From a checkpoint of a small transformer trained on Wikipedia.
Architecture: RMSNorm after each residual sum, rotary positions, no biases in attention or MLP, embeddings untied during training, normalized queries and keys, local attention windows, shifted keys, capped logits.
Each number is 500 + 50 x the weight over the matrix's rms, rounded and kept within 0 to 999. Layers, rows and columns count from 0. Numbers have three digits each.

# up: layer 6 MLP up, 640x160, rms 0.0514, rows 283-329, columns 120-159
# down: layer 6 MLP down (transposed), 640x160, rms 0.0355, rows 283-329, columns 120-159
# gate: layer 6 MLP gate, 640x160, rms 0.0548, rows 284-329, columns 120-159
up283:501460497564566473529462494448517526451508544510472459543508515496439488589623529530536541620526540484498393490508538507
down283:505515494540406499415470470446448447498529468542529503493518555477535587459484554604522487478488510511490523479547565529
gate284:529469534544536509491486483466500451431520579563399482480527422441541391517479579513433527496511465576417522475554453526
up284:458501579546460544456469450526535499473494532478487540488531443468556590504545498522456507484465472449498439567471542472
down284:518512539405435487522517449446423479553529433468458560424415495567393446546500609550545482538453516495487436416588445528
gate285:543571512565543486481535454514497515525447523544495556521571563548498439483534531461430538535568506499526485489483524527
up285:445521517487521508598497441478540534489481473554514510412413440437483512454464536502536523422534519428549411489450487548
down285:463521391568506483465466469513578539514550457451510462515492444540478531398479444429540538429455502424494522459489480448
gate286:398470492469452445499547550489537508437515541484475557500527496485561445512481507414473431549552429453525547478495542433
up286:547570522552448520463588475565590506518452477470543456394458546511480479493485449467502552560545576534544553466574497472
down286:500467492525530536527496457464502486469515601586522449505532430498485540505587558443465471427486517507509528624444570495
gate287:480448527577462434472507438440575545522394504457472494512449538486564377512599573463402437497551556575459569529470441536
up287:514546403547479465418516427488446487507575423516440455498449591501449446509487490473483532516561412552477500523388535567
down287:477422502444588431659469553521492543508416503544462518503456459422501473528537435521488449512488490472509505438589533512
gate288:570426447496415469500566619535455404535527483526563502398544598500486600461470466465501443471551490456497515564556493450
up288:581537413477542592583463534522463547581488463472520533491477572541517469406446472519522427418475465497440534481432510554
down288:508468494482458513559601553472542610485525472517581507514525565383525585536530463572507387494472494430489442535532503478
gate289:428560490439493413408468506511570517397447476459560457435511438503421444485491522468488412468508532531590457574505450560
up289:590494539487528487500518522471548469462507439526561448522419438482494499581512439568453479470543392507547495624531330521
down289:397490443562508456444533530466447508589554586436456565525530548542470382491466583506521514603509510469532525473543521536
gate290:417464622420560559408462559475501444448479522583515489454566500430510405422433443457490551536475463463573463554469429547
up290:469472567500496469406452469466500529514460520512472438450544477414473456547433506520506529429488496516536389562511430453
down290:579411486548482477477551441509465488516475433468460407527555539489569515532522438555578435568569431538434477521502492465
gate291:507423521400582557450454521542466533491417484411440474478590400494537441520495438471455444481507500659568491471523478624
up291:551540568493628481523396549463585479438499521508430464449447420499540554558531487600465563512562536478529416526432540447
down291:382505548436509473494559583529474520548499462544431484596512418584450415504513488594531449469497392531491500498451439424
gate292:501498456497445508474468371438594531524604440414531442483416505424560534593437570502474630525508490527508536488510486488
up292:528550515490601527488546420407462417506455509465434513530619562480457451381507462443491472456502544416451534460512520508
down292:507435465524480568515573518463480537596518500503500515500559424498526502542525491538572461413598481454509498504376497498
gate293:486514506511416509523540537525569597501438471546418537548449524525496506506463453536407469482507447514552547505545553529
up293:486548540543529535496525537436524458547495482550449443499513512540522462514468486552455476489530491546612452400548485536
down293:605448414460510587495494458482488523450515507545505535455410535583487448516520491489448489566438409456461613447534540524
gate294:546501424461481468545503603471572441452533500439598458500548555468501458449483585504496464609487498411505531491435452543
up294:440467484511551498443474495574532455607506495494463408585485481425584465486411477554490494569529423559520548492455487535
down294:485576458523538483566526449476528344514504481529501500489534535504590417546519507443507512502464444537526554485482563570
gate295:599504586548605521573573546437506598516517466544496492515552476485539472575534421494573545622560577434563539478445474529
up295:472545420419536572513537528548540576442525451487402535530439432545522449464615564609473520570532522498443456482453471552
down295:418544497495468415541491448441443520509566518596526522484464486524603539488481448588526574481459442484403491513543414538
gate296:410549527421392460427495613491558528446479459488424468502461537462444485526559580541525444643510400496499487540519522525
up296:435548504551561430459511481468519509523455440462495533468527418449537535455451567560516532454529442462527574502512456512
down296:519508604448440474539522539530468479597519533558574509518479592474549484489411459548479528501465531525558558561419542532
gate297:494566518535531529537509442434555556490534549538565482615539454542568474562563547452559609489490456534565545485497483537
up297:454441529493481526448489449428519508593487421466489423572535548541489517513549425554451551526559430601514497445586584451
down297:465564499481516412478442485486528466525452543560485415481520495513486411540581543541535507400516532542534455498476429464
gate298:385526362401610547466349428348416535548578389551466432525473475470472558489538488503577489441515603481548561428501518480
up298:568555534551393422562585548525558631472516556413448524540494614470553520514457530422477523581540466417497485474521490485
down298:566553401536482525494482510441500618585499402466482553606461422427532441495520443555507522500465543552420395538521502506
gate299:495449421469476426449453565531436501547529495517550478442502523481496426461487511478517458469425463481416500492514501605
up299:575434574502518532556541541460567452482614451467455444498521488506495447496469452450523520467554505449468510467364446483
down299:476560470424566503416540517484518464586504525524554460518443519467503594415520538432550554547535496505533431509535523465
gate300:593604548481444475462489363424477486475570413526513505527564532454503466456539589517526475568585478571499463439494548378
up300:444433529458534481539453439505584494509550575448583485512521447420574577581540428441516449502482509487549395550455574565
down300:489351519487536579556462474463568580685618541526571566524509506594511478544554540568511600553491451468517573484554540418
gate301:466493467485535560502490457484524518512550522547570535541517505519568543540429472477537650572496523498521452529449586537
up301:490475536473436439459523561474565423604543523503534476555556524512462418418501517491580373405570447608486543504549513475
down301:515480519511640511468465456494494546476568535466471450476525515529558434473450504619543438543537520489436425447471427469
gate302:542547442497428488523586535499468531452515588501529555523575531443460486514574561496446514544518565514409557594462554378
up302:488550554551552491496409550458461542513522535552450540490420526564530510438585505534537517594606393446492516494548452506
down302:529552481546500493637418496498509468510498568457428504534508545458465481551444532480473512503497437455482475519504548450
gate303:586512557482517511559463437567527468546483433490483438480452578551478581599477541542500476496462462543445501375535518479
up303:522525533467455462591431567535427416489478458527545473499575459558563470570519575527534399396457576561477552460450568451
down303:436412471451360465478523440538545527486555501536361462424497522420442549565420480490467533518529459473488553508557447489
gate304:551514482417527455506521509511490523560485536544427471524455514551444496486504457480451538483509586489513459460569520456
up304:479502548518459491488539429505442521532461446505543426606540409494518502484493559527566501503446474554528536435576558531
down304:523574507521556508502519497492417483527478487479484527543451537505616529481496533421525547464519525489439506543486451472
gate305:486532381458591606469512494551498419458418543525577456480417447449473478458518475555472403465515592509623454464548455495
up305:586487502497514437552543509468400538480494516568422553539446461467464471507446479409462429392484451430476434611594495478
down305:488474512351571573494538588547541539478478415551560620574558564594562568488491562599585518537512443534450605524464454556
gate306:519485670511506634455449483411442446571544534568495543419488521535506497485585496499517531451486405524507455453525428479
up306:484539457528497513434492414607426606476483452526462462555503486499487503561530521560516605570538538502515485461509424513
down306:486610486577498578453529456537527413453567448423466499538495617508453463470407394507492564507497626605423527538520471544
gate307:448505509508462547484533521540552537424513535549513469587528608615512445512520489569494513500472455538407490530460547599
up307:504528533584496445535515588500417494516442611512430458530552507459496493484440538445474504577504413527469470438523398536
down307:475411464493470495542532576543453490463459583471525513513406429426508517500582457455522561509586543457551500559473386531
gate308:480476564408607506512448523471501498511481528489536458468461492507544496494462539486548470474443517404538480491485482473
up308:485474520455508407475499504406508495543430443513618419417421388585507514532469596442484457556460639516516498583447455576
down308:436447460550532561644552460520518507542507555491542503525544539497498418433554452508472473518497491515474487466530480532
gate309:543473421502462578505461559465546567512529503544429442445465410449466512515485539480463620532437501565485501452483505545
up309:500487505537463537477448497514499442497588557518502521545438451533472572463532458506470475545545565490515521464448531408
down309:631515505451576526548553572505522498509463518487411516439559481442450495544521529516483510518520486549502566497462546556
gate310:403544453425518580484487492583534441425434532544523477500489541480522502540554577468620603476442470526440563442573587578
up310:430440536462484513493595583465487639485518525537553517420548491454487514528475507495465548541534494526480516528528513480
down310:469563536526521534518457552554378502501517487451475513560488543520485536410406446639480449445428545482571443528501449576
gate311:505477463515524574501460522504474586443501456492558592515475529491489549473545440518472540550534583462529428441587499448
up311:415396540487412392504481590535559529585448491586549586549540585516602471460456435544483424506485534427429549543503552474
down311:532472551471497541490493501523463441518563630443512515528562488477440551552487495457570431510475503545519512584471411434
gate312:456552458529522474463450525461451457522524618489527466541489493508468585558524582520516537431441602492473416423508567534
up312:440434508529491473470483473508440509518457468480472451500528605505495611498529415589444564508464454500497447549491550591
down312:595470490496500443602443554408445520438445486575497505531569503602558523463477501461489512607523487545566528545483557437
gate313:454499441506526418555443475487484501502356502526525488573517552563467433494474471509535507566566412493508528492490581491
up313:427460545520441517456615487542543461564469550508412487533498501463624496537568446585474451514460454515550479492498469556
down313:508393505556470366432505543523492462501514522490552430588492506536520468493576485509466383435505605562426501491459512521
gate314:513463493501554491436454503527452579573520559495532445444528556472431492560587455440557604522487443444482530523489502484
up314:518504452502505478510555454419481477479444522504522413576556442414503438514425549499438404572572467444496477515546466584
down314:496444533482460449637464499375467455524497475489555473594436505493601520466521596436512484561514524458430544445519465561
gate315:551459501409464503308553479559523502447506524548466515444552554527471521431501480474435544523593513558494506525506494434
up315:579465547548475462420444504474496468467441509608527515545453518546465467449548404540492495571485570382529596508489437422
down315:448412438515521476586514442617532508447464486587588530555501509609552494478440531513534539520515499555522435519567482596
gate316:414476470429467486551508571563499474495451619426384471533501532507523554546449457463455415469449591510592446561502550540
up316:478552487490510491522478549486556480510537470507456583445481581579418458572508493440452561535498438451467521502561502501
down316:573457521447545522431579441502474575572502502515575501500577458550504567512526502481581504540440456429529460391553536429
gate317:488583432534574575498502545557488513481431596490528498462484418508500419443478530522601516485582489621522390537530552585
up317:547528415486502487507550480557398586543416549471435446560465505450410392447571449485521407515600435530539397485476522562
down317:531466492571466552504519435478358413549542543433579425478543550517520569587449455479428546524444487468544521533527538529
gate318:431511581562543494491540530464451491532486469507471486420485549647486442443461489543485456543424446484479493431464414498
up318:485505502488549491483532553585468431433511554505500553494476583535472494399418571464470471519497516461510499480533494468
down318:527474549484509448514433486540521503543474500500476394469436482442445562514552514499549522488423627436548529442509377495
gate319:496513509536481428474485544502513465445538475492533426558531497429545560503495500478588526491484566515546542573476569503
up319:442466586567585471540506502512550478436569482479436500446532541461549493534494489455577559487517515452601495563558449493
down319:416532332450488504420587473533472519527477506462429393410479638446504531492559608512589490523520405530360459544426548455
gate320:532514443561553610484462566560443544485440532511587576539515512548423507512534421553500462516572486465547421468529519512
up320:464522483551490484548530571459443519606440566430519529547497433487441552578478527577500486542565395431520464492471509478
down320:474542432414420566501524569409561480570473439505517510467572510505456472489460555510548513561550527478513576535452504459
gate321:541549486517515426523473511455582455456547501470466502460447443512423586544530488509600490534451604482453463567465515557
up321:468494504471583566536444512473432441431507495449450500465528528433540452455481530457524504495499453447504475498499526557
down321:492477470500401506496492498509574498521507537529421520472523391533545531512499527513589457428521572558491533493487560456
gate322:466501467504457517487535489509543483514510456506533543552573469490422503429477491464561485460530494507581517481493506494
up322:423431531418478513557484497504464475512539513477523524525489432526514465582545530494435495453496662502456459459530461443
down322:511537468411419510510524498507518502497565427428447517536525471509447420532398491449512534496494447504520490523416594505
gate323:432531525490430457497450582560504546477527553529482543521466520537425594574523532474456514446558470449532556485512550528
up323:530513569501482589447591445475519488457420539518515584526536554448510455432525457544465449431496536533482515459534535394
down323:603459582550461507558428536444483440455567537487485528555468481404440600473469470488506496497526519441495515524455424557
gate324:529535455439411444520590440518505464475505455449498473571416542578567508466549579684496626479459423548417522440471556516
up324:519542568462444519493550483414460438519652521578398439492570612524520594495522434463524569597486494362527506452527564418
down324:578467532480509510541509429458545400538572386445485592570530447417545552467605546436455551423560523619458458482504422528
gate325:445472539464512544464441557555528479558466420518548451470503465443524510534552524514565452490464552528542599520470527463
up325:538590435533413566530526514457544418481492500468384500487471573531527563575595475514541479460451483600565467511430560511
down325:469459569499497532510484551520513511478503471522528513461609430484534490478437410473593503495431519409464560533474525508
gate326:432461502578494476526390487506434407459454536430525477588445529486443520540517490550527554559551497495435427545547535542
up326:543407587494365510516448611629510535598450583514578516579604488504441500515524477546470539494503539546446526476471496442
down326:382452494475417577425499471583554540566471572600542493502537494447455431561436480475609494586377616492490504505461432422
gate327:476535445417505555502557499533516524494585466556446521496504509564471474482527559537493569555533534621430515402445556547
up327:567491509472466532460675457540416483501522579514443557579456428549476620471498493457452481532496454495463498503544408397
down327:467503545556471441570567498547450427410513543489474565480523593451490478531491498616521491506544570568556626530567452423
gate328:501444568515562537506498601569541507475448505507457534501477446496494493529476511517526541537465534574553561582453563481
up328:523456536415512565562508504488449440485521464508466550508541436547449399522478537444524484531488593412564511482574400546
down328:640562487540481474472527521452504479533457534475441479485539498480517484553497477454585511517528434533448459436573509450
gate329:481518588541525490508463538519570591398434538388400521508543481476527508491521468525454469492460444596498479480477549604
up329:488514466551428435483509536482504437522464522491539497545394517527453466563495567496444453469505445532494472441547472482
down329:557458522530460563422432484471506527427559495423550462494462501461542513514538464562503480559558507530504470535499561526